config = dict(
    num_hidden_layers=9,
    hidden_size=384,
    num_attention_heads=6,
    num_key_value_heads=6,
    head_dim=64,
    intermediate_size=1536,
    vocab_size=2048,
    hidden_act='geglu',
    norm='rmsnorm',
    norm_place='pre',
    norm_eps=1e-05,
    positions='rope',
    rope_theta=10000.0,
    rope_fraction=1.0,
    qk_norm=False,
    attn_scale=0.125,
    bias='none',
    tie_word_embeddings=True,
    parallel_block=False,
    init='trunc',
    init_std_qkv=0.0219,
    init_std_o=0.0,
    init_std_up=0.0219,
    init_std_down=0.0,
    optimizer='soap_variant',
    learning_rate=0.00364,
    beta1=0.95,
    beta2=0.95,
    weight_decay=0.072,
    lr_head=0.0077,
    max_grad_norm=2.0,
    warmup_steps=200,
    schedule='wsd',
    decay_fraction=0.753,
    decay_shape='pow',
    final_lr_fraction=0.05,
    batch_tokens=131072,
    max_seq_len=2048,
    doc_mask=True,
    train_tokens=651400000,
    max_steps=4970,
    dataset='wikipedia_en',
)
Each number is 200 + 40 x the weight over its row's rms, rounded and kept within 0 to 999. Layers, rows and columns count from 0. The size before them is the row's rms in percent of the matrix's.

# down: layer 3 MLP down (transposed), 1536x384, rms 0.12, rows 959-993, columns 0-63
# gate: layer 3 MLP gate, 1536x384, rms 0.122, rows 960-994, columns 0-63
# up: layer 3 MLP up, 1536x384, rms 0.128, rows 960-994, columns 0-63
down959,104,165,200,255,231,237,190,250,207,192,232,207,219,199,233,212,151,216,155,230,145,218,259,247,196,285,130,174,207,297,176,197,179,210,184,138,184,170,253,229,171,206,190,182,227,277,130,225,210,187,207,168,194,236,175,245,156,197,280,219,210,165,199,220,224
gate960,106,205,223,161,221,211,174,231,152,229,193,204,182,215,239,137,176,138,242,188,180,216,205,257,176,172,195,266,225,230,208,197,190,224,255,260,201,221,200,320,146,177,176,241,212,155,150,175,157,219,178,264,159,179,230,247,207,240,191,213,203,238,239,186,222
up960,109,241,216,184,210,197,215,242,164,218,161,216,164,226,215,201,192,269,207,247,174,271,203,273,180,194,158,251,167,234,224,199,118,239,219,188,178,180,203,223,221,238,140,188,183,169,214,233,173,225,255,176,248,254,162,230,188,161,204,247,182,190,194,193,187
down960,104,214,162,153,132,214,223,177,211,182,206,209,150,167,206,135,210,175,253,188,202,242,169,244,197,174,167,202,186,143,130,212,165,123,130,213,180,177,200,272,213,154,184,215,234,216,186,245,187,227,234,209,210,233,222,234,266,304,232,230,224,212,268,114,150
gate961,100,182,196,224,165,203,175,214,160,109,202,188,152,193,202,190,218,198,192,233,263,167,208,218,190,200,168,212,173,195,199,265,172,186,187,167,163,137,197,230,147,196,137,235,203,167,193,187,215,229,125,172,132,183,169,204,219,178,254,253,210,214,227,181,176
up961,094,217,264,155,264,185,221,191,193,182,121,179,165,152,224,194,209,153,222,165,238,208,247,254,159,159,273,219,179,131,154,136,243,191,271,141,71,236,193,187,152,224,173,247,215,211,172,143,277,126,156,246,181,195,131,247,202,182,221,210,191,252,165,209,193
down961,099,228,189,201,222,153,204,130,234,179,227,233,251,167,226,174,156,190,239,217,159,169,128,261,140,227,203,194,167,236,187,183,194,189,195,142,158,105,214,176,193,228,258,226,199,191,181,197,186,153,239,218,170,170,262,126,202,199,181,178,295,182,192,290,280
gate962,097,203,159,202,186,160,141,140,248,176,146,271,167,170,203,188,222,224,243,211,212,189,181,193,147,152,173,209,206,199,176,201,208,192,200,194,161,210,208,178,231,143,235,226,170,196,199,129,243,210,164,228,202,117,228,222,259,140,217,221,153,186,212,222,283
up962,094,246,163,234,230,154,94,174,227,164,158,237,192,284,171,216,208,264,245,230,247,76,204,225,138,257,225,142,166,250,206,224,225,164,218,138,200,144,230,211,200,176,240,164,235,179,186,210,213,204,228,177,291,193,195,217,207,199,193,229,191,205,209,195,215
down962,096,169,256,248,210,149,241,197,195,187,238,179,246,171,199,218,165,154,131,247,255,195,177,112,184,195,236,226,154,291,230,258,163,108,183,184,236,141,194,238,204,191,278,215,226,191,182,213,224,188,222,158,140,171,178,204,218,233,320,244,152,191,179,185,222
gate963,100,249,218,185,235,179,233,200,185,197,173,172,232,219,200,169,154,228,167,195,209,170,272,190,220,172,271,182,272,163,151,90,158,221,208,218,204,194,184,241,207,253,128,274,131,209,245,158,238,152,146,161,229,229,203,159,226,228,245,237,174,118,171,274,186
up963,099,147,278,199,230,220,184,167,169,161,197,199,267,124,186,243,157,241,211,248,202,226,266,248,184,220,221,195,219,238,182,230,170,215,208,210,222,157,211,254,267,179,141,298,164,254,235,194,138,221,136,201,209,184,206,222,264,177,180,228,207,164,221,260,158
down963,100,229,114,178,209,191,267,151,190,138,195,176,198,157,207,234,162,209,194,233,210,200,189,212,127,230,213,158,267,221,230,295,155,189,246,207,196,191,235,157,149,213,231,250,182,216,183,196,183,230,226,195,229,159,237,171,136,227,172,183,149,243,168,243,219
gate964,103,133,269,120,224,246,180,187,248,212,240,196,267,140,161,234,222,155,236,265,201,203,158,203,262,203,116,219,196,221,205,213,205,213,194,278,151,297,248,279,135,213,223,213,165,234,220,125,186,208,189,229,174,167,240,139,278,266,261,212,218,259,147,191,209
up964,102,192,192,240,109,196,168,156,109,170,187,144,192,132,103,262,213,142,190,243,226,228,205,237,230,275,136,221,254,176,101,248,234,228,236,223,205,198,187,170,217,211,228,208,220,148,132,232,194,206,207,184,117,218,190,143,188,235,231,247,203,184,185,179,289
down964,107,156,115,221,129,135,183,174,165,184,193,226,120,268,201,258,142,183,239,206,161,192,199,163,220,297,184,170,261,259,224,211,146,248,166,156,180,204,85,176,217,158,174,172,256,202,199,301,194,193,206,239,213,248,153,159,294,215,255,135,264,182,181,226,142
gate965,100,156,225,299,159,196,210,185,219,200,275,187,255,219,193,227,260,267,244,176,192,235,237,217,132,225,188,187,227,208,218,144,234,168,196,222,194,249,174,130,215,158,186,199,185,192,179,199,202,258,186,245,212,230,193,260,217,163,258,227,261,186,280,207,180
up965,103,234,289,226,165,185,204,147,221,234,196,262,187,255,209,204,204,274,207,162,206,209,186,135,173,195,200,217,278,154,163,157,208,168,140,293,204,191,257,193,207,224,208,209,185,200,249,166,239,209,94,171,247,277,121,205,174,157,257,173,231,281,205,163,211
down965,101,173,203,252,206,107,232,204,170,162,190,172,232,242,253,204,150,196,273,192,177,238,196,226,209,254,223,181,194,222,169,142,201,165,166,212,231,238,61,193,272,256,208,223,185,248,224,180,184,218,143,204,229,212,181,263,267,206,177,222,172,167,185,214,237
gate966,099,282,93,229,172,90,141,212,208,230,215,167,222,211,215,194,212,167,201,174,242,133,212,192,224,262,234,241,189,220,211,156,250,191,175,195,264,148,252,261,244,240,170,216,177,213,304,235,152,182,205,241,214,151,177,162,197,252,229,172,198,190,209,220,184
up966,092,259,81,223,177,139,196,206,218,234,198,248,206,226,255,140,227,183,264,249,246,204,236,158,194,224,160,250,89,188,271,171,216,188,160,198,229,159,235,262,251,262,272,159,242,193,262,200,185,148,246,201,224,145,203,134,199,232,230,123,142,183,141,157,210
down966,098,159,235,217,241,243,233,186,215,187,224,157,137,216,219,143,250,185,240,212,141,180,175,226,203,203,259,212,175,261,209,283,144,251,244,201,217,270,123,185,223,235,213,206,242,204,238,288,180,237,186,156,256,201,157,199,169,166,106,124,268,234,152,200,256
gate967,096,158,230,114,251,214,177,215,191,197,286,224,221,101,253,181,165,217,156,131,226,245,185,162,171,309,253,233,143,199,180,168,179,204,229,254,167,218,232,179,192,181,204,175,253,174,217,155,251,191,230,247,282,195,181,248,216,186,202,135,239,167,127,159,209
up967,092,175,280,138,231,206,197,224,169,171,230,152,276,140,184,225,266,229,191,232,186,249,191,229,226,233,247,145,204,202,240,150,141,161,171,193,168,232,223,124,218,232,170,222,170,283,214,187,243,217,303,118,257,208,216,131,233,216,238,117,209,179,160,215,239
down967,100,218,123,205,170,173,201,121,202,219,197,163,254,142,223,229,168,234,127,202,208,259,197,224,227,227,210,190,117,248,166,119,141,206,235,209,236,209,176,171,198,202,153,221,204,323,235,207,198,157,193,190,161,134,153,169,232,261,194,168,261,215,195,211,173
gate968,100,166,223,255,156,187,203,127,204,201,147,116,281,205,219,252,280,194,228,178,220,137,100,201,138,222,171,198,250,247,230,194,142,174,204,225,184,231,241,186,229,237,174,223,205,208,210,227,203,318,149,157,170,193,237,177,144,173,196,169,240,163,204,198,147
up968,101,181,148,178,210,154,197,149,197,233,227,236,211,207,187,284,177,207,210,224,231,158,204,148,226,230,245,161,243,232,188,99,283,235,195,214,279,136,177,182,268,211,188,232,195,266,233,235,153,187,221,273,182,237,234,224,327,215,193,209,170,84,174,193,195
down968,098,192,180,221,170,215,174,165,163,170,143,222,136,173,229,165,170,157,201,116,243,209,229,223,132,186,214,136,200,143,182,234,222,206,243,196,93,266,187,190,161,182,186,190,235,242,158,206,259,170,104,143,214,210,139,226,183,220,208,223,281,174,204,215,229
gate969,101,154,231,204,206,254,147,199,188,235,232,158,181,265,133,153,201,157,193,224,166,249,161,189,167,218,204,254,174,201,204,195,244,224,238,192,178,234,148,203,302,244,221,196,252,253,251,253,168,216,197,199,227,160,222,201,126,166,215,239,237,244,144,157,144
up969,099,190,220,197,211,230,203,198,194,192,170,218,192,255,140,108,183,236,213,169,207,228,222,120,120,240,221,197,226,273,151,247,214,212,197,189,186,165,216,155,225,271,217,277,166,165,170,126,187,157,213,244,165,121,252,186,190,259,215,236,207,245,308,186,240
down969,100,173,187,243,137,212,220,177,194,119,170,208,201,173,230,293,196,276,226,271,234,203,223,225,200,161,244,245,229,222,247,274,261,246,195,206,167,159,219,189,202,185,216,189,223,200,274,204,114,308,180,173,172,190,189,260,162,197,240,187,139,169,231,197,232
gate970,105,135,233,95,231,140,181,166,222,216,197,228,122,207,210,240,123,157,112,157,207,179,115,97,278,147,188,222,233,210,98,162,161,188,166,142,212,236,136,159,195,229,200,232,201,194,178,163,196,130,135,191,166,154,241,151,166,172,198,169,207,223,199,272,225
up970,104,192,153,199,184,173,195,232,206,184,230,257,210,143,203,200,222,241,165,237,284,231,214,206,151,246,138,246,256,186,261,234,183,187,229,171,185,257,226,202,179,218,195,175,265,179,114,169,219,215,213,158,175,194,227,129,145,189,176,171,241,290,220,226,158
down970,105,212,211,257,139,136,212,235,226,222,252,269,237,222,192,213,184,202,222,128,207,231,221,177,180,136,232,172,238,205,196,206,247,229,268,227,284,170,186,201,277,189,239,225,189,227,217,246,211,168,194,220,194,230,285,147,216,196,253,183,205,196,214,259,219
gate971,104,171,246,271,141,237,178,221,199,290,159,224,207,284,203,213,212,282,223,186,204,178,209,230,191,205,158,196,176,174,280,185,205,294,163,159,186,237,146,198,204,108,190,240,187,182,202,240,219,241,184,303,225,215,221,132,184,166,192,253,165,256,200,199,193
up971,105,209,248,200,155,233,190,165,189,245,215,278,230,154,221,263,271,177,224,117,252,226,173,229,279,245,241,135,209,186,235,154,220,169,206,212,242,192,248,184,243,226,218,228,174,239,205,210,267,218,239,144,195,206,203,182,219,171,239,205,208,194,225,159,180
down971,105,173,200,137,130,195,242,236,143,142,195,213,199,177,183,168,162,161,217,143,164,144,314,118,165,200,236,249,212,274,204,228,124,162,197,149,209,196,171,237,200,245,125,174,207,185,220,187,203,167,190,214,186,223,207,162,216,188,224,209,193,250,179,181,174
gate972,102,173,291,173,146,192,215,174,196,208,177,256,210,220,191,187,193,226,281,157,102,165,188,186,201,211,194,250,197,115,225,249,211,266,251,198,197,181,213,201,234,209,254,149,215,257,224,269,163,208,197,190,242,221,249,229,207,179,183,239,195,139,210,208,212
up972,100,265,181,155,192,187,250,149,130,278,224,179,234,156,148,197,230,191,253,183,218,224,196,221,200,213,217,264,221,176,160,129,162,238,291,155,196,155,209,114,232,174,156,265,208,177,271,173,224,264,137,202,170,175,222,258,187,258,249,207,171,200,145,182,229
down972,098,147,163,290,150,213,195,173,215,163,210,207,226,263,119,182,268,224,179,160,218,237,181,213,196,178,243,219,204,111,163,179,330,138,97,212,263,182,170,193,170,228,225,227,161,254,260,199,170,210,159,153,190,216,191,203,157,196,163,241,168,178,247,200,193
gate973,103,189,235,272,182,227,236,159,200,279,236,192,261,171,247,230,173,226,196,231,221,184,226,231,139,91,255,181,226,190,94,228,130,215,201,240,215,207,192,212,236,190,180,225,195,258,248,240,262,247,218,144,245,164,175,240,141,273,139,195,232,171,170,253,182
up973,104,252,177,184,145,188,206,217,322,212,322,258,257,167,251,273,202,195,163,142,142,284,260,146,119,193,161,128,187,247,195,268,194,197,120,164,218,234,199,223,276,148,238,291,187,170,207,204,228,175,253,260,203,222,202,183,225,217,183,172,213,171,211,261,258
down973,105,250,152,196,258,188,185,134,237,225,189,140,266,215,114,222,187,121,186,170,199,195,140,282,130,182,171,160,235,200,183,214,174,178,163,200,180,162,233,209,188,238,181,196,186,161,225,203,208,252,149,193,155,151,228,163,262,269,213,208,244,227,240,215,227
gate974,103,228,238,219,223,177,161,262,164,187,246,147,159,235,266,259,173,198,207,219,154,161,123,196,216,197,177,189,188,267,141,118,231,210,252,236,181,226,150,170,190,198,212,208,200,100,183,175,175,211,182,225,180,190,217,160,310,137,197,174,247,183,150,263,205
up974,104,186,181,223,185,225,211,175,206,215,179,175,223,172,195,138,167,223,184,216,214,186,246,224,168,214,152,230,167,238,195,261,211,227,222,185,212,233,249,178,258,177,260,181,250,221,194,234,160,192,192,169,230,114,164,321,201,126,136,229,196,184,173,180,143
down974,104,193,221,162,264,193,144,249,191,134,231,203,148,135,166,263,164,111,158,108,235,127,271,237,176,168,192,223,189,285,159,185,175,145,242,139,169,211,154,181,262,326,196,158,247,157,200,148,216,285,198,140,215,272,245,239,212,223,173,158,172,219,251,198,179
gate975,108,222,231,191,218,142,185,204,169,177,206,162,231,223,186,188,147,250,232,229,132,186,183,209,175,201,185,274,139,218,167,214,266,165,157,233,170,224,209,177,209,229,193,133,199,243,227,189,201,270,159,256,241,192,215,243,248,175,155,217,184,163,164,161,213
up975,111,203,251,189,142,138,145,128,121,224,248,182,309,208,190,246,192,206,169,172,193,193,180,156,160,191,183,302,230,243,267,188,192,170,166,258,212,258,262,198,241,166,184,147,238,271,151,145,176,243,206,267,191,187,238,137,281,197,227,248,172,216,218,193,163
down975,102,166,140,221,217,172,164,208,213,189,162,269,213,189,181,141,203,157,247,151,154,207,220,192,182,191,165,173,189,164,189,202,232,175,172,137,145,192,212,82,97,226,237,206,272,153,183,213,191,147,278,211,130,226,167,136,140,205,204,182,244,206,222,157,214
gate976,116,246,237,219,271,207,42,168,241,163,156,191,164,234,230,191,151,217,169,228,198,225,200,230,92,166,228,233,263,245,268,190,238,201,231,170,189,210,233,231,170,208,193,201,141,214,167,174,199,230,191,171,262,197,187,146,191,240,159,194,139,201,204,222,185
up976,108,233,144,162,234,229,210,159,218,267,198,209,119,155,186,277,135,219,172,163,194,258,228,223,192,238,178,336,202,188,218,218,235,199,242,217,194,202,127,219,178,285,172,177,157,149,196,213,230,178,231,215,152,161,270,163,278,283,232,185,166,200,192,179,138
down976,107,160,183,226,177,194,251,191,111,192,224,236,268,225,156,203,209,186,173,162,183,182,171,177,99,201,246,142,193,155,188,233,172,161,292,201,165,139,240,230,223,236,240,215,215,209,232,201,249,152,233,160,211,167,237,223,177,259,164,193,180,177,196,105,253
gate977,085,252,174,194,197,216,201,192,188,187,193,129,210,170,208,137,192,192,199,182,162,170,230,191,193,165,269,192,195,280,222,228,163,146,256,177,176,196,197,211,215,196,201,177,187,176,214,295,170,250,237,163,164,181,242,166,176,132,172,245,240,173,177,185,286
up977,086,196,205,228,230,178,247,168,127,159,139,191,225,241,152,251,183,179,188,208,186,251,210,188,165,188,145,118,187,127,207,145,218,237,189,124,254,180,127,199,170,167,208,257,118,204,212,168,319,196,203,174,207,165,178,217,224,168,199,187,200,246,223,192,213
down977,085,212,197,199,254,248,160,174,188,253,193,205,207,143,220,249,190,195,170,297,213,215,224,266,152,194,170,251,281,215,234,144,127,172,217,265,207,195,223,247,171,229,167,200,242,157,135,189,196,228,190,273,189,204,221,214,157,254,213,223,213,208,181,194,137
gate978,097,188,205,234,175,249,212,185,199,198,178,120,146,241,257,131,220,170,163,115,210,247,242,154,220,214,200,203,126,245,200,186,221,253,166,156,155,170,203,177,139,116,185,235,175,163,257,197,223,264,234,219,223,111,202,197,219,189,164,258,218,180,187,219,199
up978,101,267,158,227,165,197,134,186,214,111,104,161,170,160,224,174,224,244,211,254,223,226,230,260,177,255,244,268,118,197,210,191,178,233,193,190,202,249,161,238,211,178,217,254,257,172,214,191,175,233,187,168,192,170,181,190,165,166,245,243,239,179,181,198,155
down978,098,150,236,150,233,206,144,230,182,181,185,231,185,151,136,164,225,162,200,205,162,149,155,222,255,145,183,176,207,232,207,232,249,140,229,203,141,159,221,221,228,159,262,203,259,275,205,322,201,238,275,219,215,227,198,156,174,179,201,213,208,272,270,178,162
gate979,101,151,280,257,284,238,208,200,169,152,193,112,147,149,186,187,197,155,128,102,213,157,249,194,318,228,160,221,153,201,215,185,225,106,230,181,185,161,208,230,226,235,177,140,229,239,184,185,188,244,160,201,224,148,230,136,228,231,156,290,211,235,204,176,151
up979,107,208,225,308,216,234,241,155,133,181,261,217,182,285,204,205,195,211,240,136,237,174,185,136,170,164,171,167,172,221,226,126,191,159,153,182,241,192,149,185,289,157,246,241,229,221,180,114,265,251,135,206,250,149,237,215,200,238,205,233,175,252,165,158,221
down979,103,164,215,152,191,186,184,230,253,156,210,213,246,182,198,189,198,227,200,171,211,186,168,196,174,145,193,237,231,140,214,213,230,143,258,242,196,171,170,186,234,261,233,172,168,210,197,194,195,161,199,209,214,167,159,194,179,229,207,188,173,262,208,213,209
gate980,110,207,197,199,184,236,237,186,203,225,211,177,282,175,234,167,246,228,195,173,138,262,244,124,199,179,197,224,174,171,221,198,260,148,156,172,222,117,228,209,154,142,240,230,257,256,193,182,177,181,170,142,248,197,169,215,187,252,204,179,181,240,249,191,238
up980,109,123,158,184,228,186,289,158,207,185,194,114,197,190,212,129,165,243,172,225,189,214,203,158,192,317,206,226,204,314,162,260,226,293,225,98,217,130,173,184,292,244,213,142,184,182,165,257,180,191,193,271,182,150,239,205,274,128,209,234,251,153,184,259,192
down980,104,212,185,248,193,250,162,182,161,184,199,261,138,205,185,213,209,204,156,184,236,213,213,241,175,219,160,229,208,200,90,222,277,165,261,226,218,184,235,192,179,230,237,194,204,149,192,194,189,260,179,123,202,236,109,177,206,168,263,111,179,210,214,209,159
gate981,111,224,209,153,189,234,179,183,219,221,247,180,146,181,212,160,181,221,183,190,203,135,209,220,167,230,223,294,237,166,168,129,205,180,230,237,216,192,166,206,164,130,220,208,193,189,225,150,201,273,229,248,235,195,179,263,303,208,139,179,190,165,235,205,184
up981,111,230,174,138,147,250,228,172,207,195,253,210,122,183,188,201,204,237,196,159,302,155,238,192,182,228,209,249,231,201,170,116,174,203,214,184,149,189,205,200,206,190,175,202,173,229,222,160,152,180,168,223,226,209,196,237,230,205,178,164,199,193,250,212,242
down981,097,201,227,246,191,200,223,228,101,117,244,222,196,208,227,174,231,136,158,181,248,184,238,232,200,161,236,233,182,175,204,178,160,193,240,238,125,135,193,247,160,168,177,166,128,138,276,240,175,133,218,173,190,175,240,178,218,93,254,241,199,197,178,162,163
gate982,095,280,227,146,250,223,242,143,225,155,264,236,140,231,213,234,246,235,157,224,260,280,130,194,197,184,156,227,193,177,175,212,225,159,199,161,249,175,261,185,162,179,240,216,221,161,170,262,201,214,111,224,156,156,203,208,243,212,220,190,147,204,163,189,259
up982,097,260,172,182,221,189,165,239,187,200,181,230,214,146,171,177,177,169,157,261,188,140,202,229,250,157,168,233,222,277,226,168,261,213,170,175,236,164,198,138,240,204,175,162,200,203,182,236,211,291,213,190,168,206,245,229,230,210,127,140,245,252,219,178,221
down982,098,137,178,177,202,178,257,234,210,132,188,166,169,194,209,190,211,246,210,233,215,206,263,202,173,207,216,162,237,196,164,226,160,260,257,212,279,186,227,268,250,193,228,188,185,249,229,246,192,191,118,199,245,243,273,194,233,174,216,168,166,134,262,236,159
gate983,103,235,142,233,227,232,189,151,242,239,230,139,224,241,206,247,209,277,122,272,184,175,230,226,204,252,223,177,212,191,231,215,131,249,243,176,262,206,182,147,156,258,183,102,242,185,180,183,191,235,189,226,187,169,241,146,215,202,170,186,213,136,169,196,174
up983,107,209,186,179,189,280,156,126,208,192,231,195,175,180,217,245,217,133,169,222,204,201,185,252,277,172,253,175,189,175,198,165,212,196,217,227,214,242,146,228,207,202,225,178,236,153,208,197,165,198,216,185,219,227,202,147,164,236,196,208,143,210,192,182,149
down983,105,226,133,162,242,198,242,199,119,163,206,231,167,182,221,233,237,236,145,194,208,236,201,225,148,135,261,195,153,235,189,191,175,220,214,307,169,268,193,209,222,146,189,262,285,176,248,207,178,169,158,220,206,235,206,205,202,203,289,216,256,149,200,251,211
gate984,096,141,138,116,165,181,213,211,192,183,240,111,207,183,286,233,213,177,232,258,140,244,179,230,221,242,218,187,156,187,182,145,190,197,187,158,221,247,237,250,189,226,245,219,123,241,245,159,270,184,273,182,164,233,155,151,202,154,172,250,206,289,149,155,183
up984,097,178,211,148,280,206,222,160,172,176,113,176,218,250,261,236,186,182,230,213,131,254,115,186,190,233,271,182,173,199,233,207,160,247,189,157,171,207,193,163,249,239,260,171,176,246,240,149,222,241,192,172,197,251,256,241,218,244,210,192,221,274,200,145,199
down984,099,213,200,141,152,136,174,233,192,151,176,251,189,162,182,231,220,155,209,231,171,280,200,233,230,166,172,253,225,154,93,283,202,228,147,271,189,267,243,168,174,269,225,233,176,167,189,168,103,151,180,239,246,235,210,224,172,100,206,247,157,232,297,252,209
gate985,101,215,211,189,248,226,228,204,171,219,200,271,294,217,274,228,152,160,170,254,256,220,207,186,166,201,164,206,222,210,205,246,230,130,209,191,201,246,227,243,157,255,239,115,268,251,170,192,202,265,184,171,154,194,168,231,226,224,196,265,175,162,165,244,195
up985,101,225,235,243,229,195,142,226,166,147,194,155,93,161,198,160,188,236,254,206,185,211,196,226,214,174,174,167,192,137,197,175,204,270,241,230,159,187,239,198,202,203,188,232,190,172,236,207,182,144,160,232,200,195,210,131,247,247,219,174,282,215,170,206,146
down985,099,253,208,164,244,180,193,261,264,221,168,252,224,139,215,223,198,193,248,252,165,211,167,203,179,169,190,201,260,236,193,280,306,118,145,160,266,278,191,211,192,217,173,157,195,250,176,212,185,214,231,222,170,251,207,236,155,218,134,241,253,208,189,234,223
gate986,099,108,197,186,165,187,212,241,243,115,233,191,187,165,182,170,232,177,225,249,228,183,240,197,135,168,193,221,206,210,103,233,228,244,284,209,131,171,166,238,259,179,178,241,203,171,273,185,251,155,176,229,207,152,144,184,208,262,148,166,169,249,215,199,166
up986,106,224,187,144,110,224,237,266,204,207,207,239,241,202,179,237,237,230,239,224,196,198,218,194,178,153,220,234,242,157,237,230,181,149,237,222,165,276,224,177,239,176,206,175,224,177,225,207,158,133,205,231,178,196,214,181,281,202,265,212,133,151,189,202,122
down986,105,225,214,220,234,140,229,165,242,231,97,265,227,199,257,213,131,231,233,210,209,251,223,176,195,169,218,169,209,241,249,180,179,264,165,185,225,224,185,155,216,240,186,116,95,190,218,176,220,135,224,150,193,178,311,173,230,160,161,231,178,208,231,124,141
gate987,107,227,254,193,279,137,183,173,153,110,223,148,140,176,229,106,190,202,173,200,199,213,176,182,194,256,145,180,323,201,150,210,191,230,207,285,209,221,178,196,243,195,232,223,261,175,194,156,241,208,159,163,245,182,203,227,197,236,192,215,135,185,256,187,162
up987,101,164,161,162,226,190,121,173,268,217,156,130,225,190,214,162,180,176,146,221,200,182,178,253,176,254,173,242,203,171,240,214,178,144,158,146,229,222,248,182,191,192,186,189,172,181,207,203,192,203,230,235,224,196,187,164,192,272,217,271,241,261,239,216,258
down987,101,180,227,188,183,229,176,183,162,223,206,217,232,194,202,225,228,169,241,231,154,186,160,164,214,167,225,254,178,183,159,237,205,144,285,172,242,197,139,168,163,202,270,182,204,268,205,144,203,136,172,228,191,217,253,250,190,217,221,212,272,163,150,136,182
gate988,106,228,160,142,179,202,278,211,208,205,186,164,263,302,108,157,173,158,196,213,206,236,210,218,163,213,261,187,242,161,176,188,176,268,236,253,210,232,202,147,167,174,203,170,164,238,224,199,282,182,213,183,169,251,172,208,172,214,171,220,130,236,163,224,239
up988,100,127,169,146,270,206,113,174,300,157,165,157,175,210,151,152,218,230,173,205,185,261,173,178,211,195,197,193,179,118,185,190,200,191,239,209,172,273,130,258,143,210,145,168,108,231,220,191,157,196,166,203,224,202,278,126,173,164,177,245,263,199,144,200,125
down988,099,252,240,182,135,224,253,203,142,206,217,251,223,223,221,187,231,212,224,158,202,190,252,173,176,210,171,242,166,156,185,156,243,196,235,223,160,100,206,157,178,186,233,110,230,174,157,185,257,141,201,205,177,198,180,218,172,200,195,181,200,163,231,170,251
gate989,100,291,144,176,200,245,223,163,193,239,190,252,162,184,195,221,176,217,214,231,173,218,189,199,187,220,192,191,173,99,145,293,278,127,215,132,233,185,221,216,254,174,173,197,182,214,160,212,141,220,226,245,158,169,169,218,180,220,188,136,227,219,254,170,182
up989,102,292,148,200,177,160,203,241,216,224,143,159,124,179,167,170,192,194,198,211,217,274,231,146,183,161,185,155,179,195,254,164,240,200,271,162,194,206,249,147,253,161,147,253,142,149,139,182,150,187,267,240,311,165,175,202,213,205,221,185,256,203,224,212,233
down989,101,206,220,205,172,161,181,217,145,215,168,211,188,191,220,271,208,221,222,218,201,208,189,152,182,274,211,184,180,187,152,157,175,133,180,224,198,222,266,218,123,245,200,252,206,166,208,239,186,193,133,230,168,206,253,181,164,192,190,248,228,264,191,254,195
gate990,103,195,184,213,174,207,209,216,178,239,185,174,289,225,143,216,233,153,204,202,206,198,228,134,225,145,157,158,208,292,204,207,219,265,226,158,234,214,210,232,177,131,269,286,193,235,181,272,206,218,174,169,257,116,242,219,190,206,246,241,174,186,143,220,218
up990,102,249,185,191,233,202,184,123,178,214,160,211,215,269,226,271,174,218,196,201,101,246,243,206,227,266,225,212,216,225,151,161,265,228,213,239,216,286,204,200,212,179,208,201,214,262,168,159,215,206,165,157,160,251,174,159,247,137,183,262,141,168,265,221,268
down990,103,251,179,152,185,187,229,191,181,149,119,244,250,260,188,213,217,182,212,206,224,210,219,209,166,206,142,168,143,214,196,286,180,215,121,224,166,144,177,186,211,254,172,176,148,193,194,194,224,245,238,198,187,213,168,247,210,155,229,188,139,190,216,216,213
gate991,111,135,153,175,204,208,182,221,270,148,197,243,247,237,189,195,266,181,231,151,244,208,191,242,210,214,208,134,254,143,226,216,260,171,177,247,165,259,242,180,227,216,194,180,145,265,180,237,271,176,175,218,248,137,169,210,208,170,172,223,286,206,157,206,216
up991,099,154,156,245,193,243,111,197,204,195,175,243,179,117,155,170,226,175,212,229,237,209,169,202,229,186,238,216,203,151,185,188,265,308,249,226,167,181,243,234,164,152,195,198,171,165,264,195,198,200,217,253,217,197,259,155,192,167,210,155,117,268,256,226,148
down991,103,227,183,180,185,194,207,190,178,253,198,228,208,172,199,146,241,242,239,178,228,248,179,210,160,120,224,191,200,145,270,211,171,209,179,164,201,224,246,265,155,199,189,197,180,147,177,219,205,143,213,138,289,70,142,175,156,229,233,260,161,234,144,240,226
gate992,098,185,181,194,199,237,188,220,213,241,207,174,126,193,193,180,195,217,186,271,179,207,230,201,329,183,141,194,205,153,281,189,264,199,225,212,164,115,227,140,173,194,260,268,212,214,200,197,185,127,232,168,180,195,218,194,225,140,192,201,160,227,261,194,202
up992,097,258,197,166,217,166,183,133,246,227,217,225,231,222,252,305,228,217,227,233,236,196,101,175,202,216,177,251,146,135,130,209,194,212,225,159,164,179,193,251,256,262,238,198,264,152,197,228,252,263,184,202,147,201,188,229,168,223,239,200,187,229,185,199,250
down992,099,200,195,234,199,269,263,212,252,222,223,205,213,225,215,196,193,218,158,192,202,188,233,165,163,221,267,138,246,222,163,270,247,180,196,255,201,224,174,302,200,217,163,172,121,189,282,214,303,186,227,167,207,208,87,245,184,209,214,196,230,188,149,228,203
gate993,097,251,243,174,275,229,159,223,215,265,162,170,215,248,275,197,197,184,209,217,185,115,252,177,175,206,138,209,218,150,196,246,230,240,255,166,235,237,182,226,198,191,150,247,197,210,173,222,225,298,177,154,170,201,216,196,139,183,135,224,192,179,221,215,191
up993,093,207,120,202,244,128,95,202,250,203,200,189,188,186,196,292,202,96,233,198,207,117,163,181,284,208,183,245,203,149,180,199,149,239,225,174,215,228,183,163,176,217,178,263,255,147,198,202,198,238,164,207,135,148,191,289,192,170,234,208,232,157,224,207,205
down993,100,206,159,201,240,274,167,143,207,209,240,222,171,206,164,195,148,260,204,255,240,211,159,275,201,170,178,178,154,303,287,108,186,247,237,125,203,233,151,215,235,168,179,219,214,241,216,207,206,180,235,190,211,234,211,210,171,198,186,271,105,197,172,280,255
gate994,095,207,216,212,173,242,270,237,186,161,152,200,221,184,204,203,151,222,162,250,176,263,241,274,190,206,131,121,234,200,212,251,239,224,199,268,182,196,200,230,264,173,256,195,175,165,181,88,282,198,231,248,261,148,179,194,206,255,230,231,254,224,244,186,271
up994,094,240,199,166,228,210,220,257,166,198,180,182,237,232,208,137,228,182,192,228,240,190,219,235,162,196,179,202,153,158,126,196,169,183,122,139,222,209,203,167,166,217,183,192,251,181,167,205,144,264,171,163,182,210,176,289,128,154,188,212,172,209,223,190,199